Each number is 500 + 25 x the weight over the matrix's rms, rounded and kept within 0 to 999. Layers, rows and columns count from 0. Numbers have three digits each.

# gate: layer 4 MLP gate, 512x192, rms 0.0572, rows 134-164, columns 128-191
# up: layer 4 MLP up, 512x192, rms 0.0544, rows 134-164, columns 128-191
# down: layer 4 MLP down (transposed), 512x192, rms 0.056, rows 134-164, columns 128-191
gate134:534526515480472489497551519547471507488537515471509497516498519504529464484486506500511510487511522500492505495502503506517467495489536516460483503509507499523504440506491552488481478447483516
up134:531527498508462464551509461494482506502496505503480483524485478487474524504496494494490474454484509469477433527516479483515466502486503484483503456461458475494507479492481533532508501504510507
down134:517559480486514522563523573506476517491530537483491515539454514491480511523517531480517502512489509453489504520537471496501525534492535536479528501504501458533492471466515513462495507505511524
gate135:508487449451528508476522522456466500498479496523492503480523503491485518515518502483522527514516471459490445506501489468513481509497541476449507474524539469490480492455543508496526490514506552
up135:511527507499474523529485517519507475472512506497519515514478519489502507483532517494529481530495496491527517528505535557528541511465475453502465510485507449523490526531471531513489483478522509
down135:442440471521487483497529516492544493524515508473484513495509524466482495498445497499486518508539536528496526483504537549489493472520545504464475498472512502508486512477525456498473455494469466
gate136:502511507492506481514492535488508484529512490490511544474505477504510484480516507531505471504497489524513505490500443495528488531495518523510465486496497500524458472495518502526490531525502461
up136:504526467499488487473513478517488477475496527489491478497479520517453511535514491490522536501502528526500513486460481504482521471465522472502485461491512502514526509473460516460483492489500527
down136:475498452462477488504490480508468499502498469512483498529484531522486546490515474515559528506453497517514487490435524508474510517468459522461497533446509529483489534455485523450469543488495533
gate137:439511471504500498492466506480489542502489486532479429472510505505501458517492540541472491493451488510504492509511498502450504512532530478471511465460491505528490501484456562502507443540496541
up137:501529462516475505518515479476505450429543500501478467490501501461483467504479495479537529512540501469479497515518465517494492506489489504497530503511521531490527550503504535459539512519484474
down137:558462476517493530519487560520473465490514480516459472515508497477454502482505516470489485482520468519493496510478504448544490483489464526575447535519501551457505449525537477496524504517502464
gate138:510477533499509482493496513487503527499506481481501504456517537470531488483517504504502474566513471506506536513521502515514482527522527505500467570498444482525515467485497506485423486524524505
up138:482459508557517516547486471515472492490509459551453508469485505451520549509515485530480464509481500515485451486506508512547477515516519532534480469483515526492502510502496517512483501468513492
down138:526479457519483541468516471525501501486485497508529513501501486547477536480528492495521547527499481485548508506500459507477475551513528532514472516463473523467532550466480507464517457492481509
gate139:476508494549473508499486495472516471517524488476491489510458466469530493514494466510482514475491508492483447509463540503519463542546529526532516532438438471502465511501498488542502460450499474
up139:475473511485496509502482510474481501492523478451511498458525512485520511474534513443509502460482448482532558512534464479525456490436480503524497503548537521487512577513481520475503515507500506
down139:473461509442500503519527544497466517480506489526536503446493486529495511476477506495525506464429490441505479526471492488498499515493463544538525523516514474457478530514549491496502463493487430
gate140:492511520493535514513522512459528521511504506506477539513504525481489474550507518469505530490478510461458495525557514459483492464455565537515513520505472520487498473497485476525463521510493550
up140:544503486500508483542521471525517516527518476481497527534525533476508474525508457500511468523537549516462497550518523486482477535479505495511515481492493535513484505478520541508499510504518503
down140:516506497505539428490528512474501519501519464529541502527527478515508531503551474493515498542484527479494474503538525484492482516489499532498555477492511536474482473513488526527473454544501533
gate141:516488497492489462454462474486477484513511476539515513472503512488508521513479502506517516509523504480491508480484508479502486528525504530516467485502508497522508506512493534501487535481535548
up141:514538502492496481543505458487481454506465493474474491508462492489501475496539491466490464521505481529503477493490518508502454525499486521504479498527520472486485497558489468494486500490482506
down141:512538479500484547491465471481500448528507450488537511435471488463507473499496487492524470525547493522473508514536517473479492493482474503498468515521553544479482541493527464485542502519519522
gate142:481487499448491499490511475502510466536505467490478511524441490487468512486530442523478507503505537512480496475505473489479500506475499502524509499504483511535493491473500520500479531522544501
up142:546498477504500497490489523514510495492505521525513512523516474469513490521470526494508488531493520525513532480510512541489463541449501511500507471497516489523513532529514536501500503454512506
down142:495485515492477499477513482515504536528479497513494456454527501510512442485536540487495526495460516499501466563499499470560488490562511495470453538500502488471483496519502490529564534502500480
gate143:519451510522519482462542508472532536469515446522484507526497511541475515481488501483561480497489494452521531523498522474452524491500498537540527472503491510479520489525497484514503513479477526
up143:515511482505510490488499469463484502503539486489508453489482521464535493525519515502525545473460536532521472528528550529508503497457544505472514469503506510450447475503469529521513479438492504
down143:511508471524466512516525522478530507479504515521520491456504521554472515459490489452491486524505498519505498499495520503539479522545445416502528545519482474516494533503481502462553478493463476
gate144:519489499553525503506479452500507511526485491478487517515566525509436528512545469474503490506488500530464470493522497455457542492510487499505479472471476519532477436545472511469523488505474483
up144:497512538509504467461476513456489553497522523527545494496488480468464530456477519545494548512454514478519511503503469487484548488507497518539521508431509562504501463418459447515526471498489446
down144:496531488486501462512479526472471435497483505517513512456503471512479495488509485495506531491504541492476513450536458474459481493503513481505454550563470503514478515513517515493467515467533484
gate145:510518521580508522522476507520473515509515477458528497457477517529502496488485507498504500495485521486470500530485503469493479556501527536475552514531525482486484510475479514506498518453533476
up145:488527490535505516458530500480486495517514513436483517472503492513478554474489468501510440499523480534501501527484490495512494561507520499526513503504489504508471488511477473551482543479470490
down145:515484524460470568469475492488487489499511471478476499463506498478497495481550503478545447503485491546524509485517493502550509484509460478474488493494515481505511437498519499498518488503492562
gate146:504512479448510508504522499498494514487522514496470501469482460540540516505545479515491507497452504465477474505477487504504516511468477491496497501480514510469526506512524511518513507513508512
up146:526509542479516530533461500456516507520465488488457477518527503488520470495484501490446509516503507486473510497521529479517546513485451500482489475555490513464467513533485558493514442501512495
down146:525489519500494531503543541488496517500505452512488497486488539463462506471509509523482484478515543500476526486489509495511486485468536496530486489515475538513517483500476486526493509503496488
gate147:514481499500466469485512518507523490488521499517481491536473484509498499512480481477521470467525535525535469486458520516504527497560461528472498497524511490499494497498540485517531480518491494
up147:503483517479506543516460490493472500499533462543525496517511547475501487489449491484502508522549498494461502502486523506514481473530502517454456525507494457488493531459511534534477525474533484
down147:465480492511451510484508494484525471515504488560488513510489530534488533508515487557527498476485480508491513506511503518456521488504513511513538476539510505502474495536489541485553470526497515
gate148:476528539478476469507520516515542484483492503493491502503509483502494516499510483511511488516503500477547463485476501532501492485483475542480519458528486525541480523500484488546525493493488498
up148:496498480524532514521503514480482494503495531470466509511552514455502496521509536521493467458482485489477482522553522484496538496511461494548529510517537514512560497495496486535537470482487470
down148:499487525485516503515502504520482493460464518471494512499516509487548496512505477464518476462532529470484498537496505508511479464497505511489456483555526496531504517445515492510529507486491489
gate149:485502488499522497483473478529514466501480553507456544544528524469509487514502495545483502474495507515517552470508438522520533537484482546515526500488495514476505472534477513489505479486476437
up149:512482477499511512472488440537496529496516498493472524533533504496545498500479526488506486479477519471511493483562497494489475456496497551498527498522519503536506481529485504492510542472516483
down149:484481536510487481462493515527459497518488458517519488433450519509504506476537489516493519511490507483490496491482517492506518498517527486475490528510497501502503475465513511483476517502503510
gate150:488531526455504492495531510512496477491526522497498469472496513508523536541518524499473519521565563497453513499470452501491489515473487504467498517467501514483490482484509487494511533498541503
up150:560501509511476470534549503504490500466530555481489446489485500476521506491506500502567520476473489481479582526492446484478510491470490507505505496466528519497536525513494501517540481498495488
down150:509467483507494475501524525508558483545511486500478464512476496519521488466526484542542519520482497463536552492537431537488512501486463494504525486488505493502512461495483527486486553490506517
gate151:506496481488434470509547485482452515500544524489504463501516532484515474460487467458529515566517514496483510478517494444512496529483486503489515524501503515500523500542552503502524535496549532
up151:503503476523489507466510508497517554533507532516481506514455493490453466513480481508474557500466502491497508518547499457434462465532484513492514535532538527500468547552527490489513505529501500
down151:561498497504488524551526506460502556516511532457462505513498518461478451516494526447458507531479514483556513554518477487437513500540543524527505527481541569479517524494512455550477499548512520
gate152:529528527495526529512502504514475486469491499490508482485517514523529506491534521496508538475474585512492521466491485508455495540496507503484463459487498475525491501516492490496497502494485486
up152:533477512515468490483509480482508461479522496493514508526519484493507541502481504514457470496492482451504513510486479515483494527527472547490538496485516447501512488514509531483428507495484482
down152:530503517527496472524514492475572468525512510481508506484521510487486528502549507500483506480528521474531527432466413484515474532491513499533504490475494511532505478479514483472509530540525508
gate153:471501508542495480519554492448494497474506537455502497522514497538536496485525498490494573479474512499505519581475451507487500510541521499500518499527480458506517500494557512496485499531577539
up153:479504510500517489488492450492510506497487505459512504554510537485525482509536511545533503505506495499527545481510457537462512539478507494556459470528536490469502481521491537486462521498491495
down153:540503519542475521550483494474499503508501505477504478494548480433487510501531462522481500456446500527515549459506495532502542481501524502514511471507529501479538526450469487529522513468564547
gate154:491513427554487483486502520482435470474556491540511460461506483529503475518467520537522473488502480505502489508503516486517454496494500484518473485508521513472529524566504488480561487520504462
up154:534484454477470515524504506455466496549521507526518468498496522510534488500499480507467466479484495569491504499505497492576495473517464469489476468443524496481465493525528520478540502488492477
down154:476565506495560526470484457485537508517466542516500501523494525508483512535530480492497518517511498467491496471504450468504529540497494530499524461521511491528516478471520494520499491486464513
gate155:478500496488551516489506455460517523514480508474479499484500506472476476548526491496520502519558521488525444537535496466530487490486533509481501542541503468524465494484493540485532497474494519
up155:473466486498495490494501508463489496450509463473543479497460497524470521496514460523533483499508481493511523528500495521509479550468482464531528548468491476481465481451512494523464510481465498
down155:507525521491511488514472527521510477509480462522474517481498548494523547468463504467496524499472510489458499492520476436476530528515473455479544501494519485520492551512506480498466519511519545
gate156:485508494517511483466525494541479514493497527477520517487470512499425528483504514448504432492483494484504501521509480554461477473472483497507469467524524474525542509482506498464451493484467520
up156:481461500492497468502518489506472475521526494500478506509480536491514524538534520457488482471474486492506483483502506507525507508559481499478516526509477520530508480520501494498499494493499493
down156:530490490507518509498497446527515488519490537526503494511496512521465512445495486500501546550531547522460524517509502521453479523525492493501494507506528522513517523525493521458513505457478512
gate157:474520522533512499496499520508517502538557472500499505512500484512534477499482495495514531456500494528525494496516539499495547518497488502478537490510506543497508503502487498504473478515490471
up157:541477532518497499476521479468505500501517521474505524480508436494510513526518493490478491503458492497488528489508514489519481486498465492514449510498474562484543480454510483517498446487531446
down157:556539517509490487467487500464503475491505493504506502495507506502491491520416474477517480499509465461478524520476532514481469497506473528506514554506454520525454494477498470521466487486518467
gate158:485501523460465514443463527470478476495538499540503481467445505492473510514464520488530541534446480489533493501496467520466513500501477517517538527545517521539491525513502504469472490504501510
up158:540500552494477510456499502507517511491553517531527518493523507487476481513496514504511453547502486497491497503501480484486516497502457467483516555523507495450479502509483503520485485498473541
down158:478525525513476514484509486481533476515520456516529525480469512475457463497514532476526485513509497501541450494497489458457503490542483531452535493505482511536528508505476491487515491444491523
gate159:498513491471521508477513499507523521546516447496489504488497470480505513558518466465507499531493440477513483502530486480470513467474501515520470499492492478450493467496504486470520467490523583
up159:478517478516519507490475458498489533497513498494490503458530492513472504456529523552540489508496539492502504467505507498517487521501505463514483530496507548476475525517494500515530473538520492
down159:494475547529481497487521537545523487510480546470512520522493529513511522498520524497481466527489499490495509495501520521531462498458509470486536494487505513528517518482504490521466485481487443
gate160:488509512488509483467520537494557538515540485511505519471490515547558506532522475513469506467440538516488528530519478506494490484485507507517498507573486483532471537516512492490512503480530477
up160:531513494501482522491484526501519478491516497476502484508464442534526532510500547516522510518473477492491467490489439512491506458536554540495515563480506465512499502530559467512499456521518524
down160:513522480503487475453505508481534455479501495487502526493520468471514440499513512501492505498490527525458484501471535493521487470498497507482518505555495466524499494508480500525495500563490527
gate161:488500530564529490506516483532521499494505519510524493483509462501509469514454496577455479532553487509481501534539505508484499540423500492435533484518552503566517507483504448470504513487505504
up161:471486496493515519509534480477497488454513489568478523493532518544508514480523487483495506464519508559503454534490529467523497483476506464516489505499463487511493485484513510452479505451448503
down161:461507489483519504525512537456508533519493476523534496526502487493488453518508439517518492491556452511544481502473461546549528462504477483522481531492513505514530492461480531504459484488500533
gate162:478489487502518501496493504516490501525507528497517523504467508558484485506503513487487519463524499500500519500508518509485499520509466478462495491462494506499486485497502500500506490499506526
up162:502508427519462500489514501524497482507517495502491486532511487453490492492487503497468513476498484500512497497499490487495467529488504480468504518538513495476496491495501532497513513479464480
down162:498504498514487526504524488445504494487516493477511467471511473485480555493519512505521498476491517462509478534511504522533463500464481524568482511493538496500472501506472504469495474502539526
gate163:481521469497515494490534467544465499490516461511529537497518492482526462495546522520549523529471515511456462518520498486484513507498512516467491488487475508499471539493469454521534510474530471
up163:470478479489487470452480478464519490509505512511501500479523491483485503490526495475491525511493492504502494486498501475496517522539514493507476497471510495472470482483514529496476512505490483
down163:511488531479487498467463537506508510473524542489499494496465457523494512540485515457520481480497493484508481527499526486538486510447555494553495506524487526487480500515518520470489513508507500
gate164:515488501499551481525450488478495461522522486459509515496527479505474513498539499499502490492481507514491452505512516495504463512489507483522529474495493452508492509500507487466541514482479484
up164:494510483448460505511494488473509494549468522528482520527523522490536458462549492537493508491491472452506471509524509505496516495477510467509494506528519520518517520521501533510539457485461581
down164:482473512491505516514506481495458536518491487492502530476497537511495499463493545498532505530548478460519483499520462508533521531521504494543503489490523480501477477503509523505499499477486529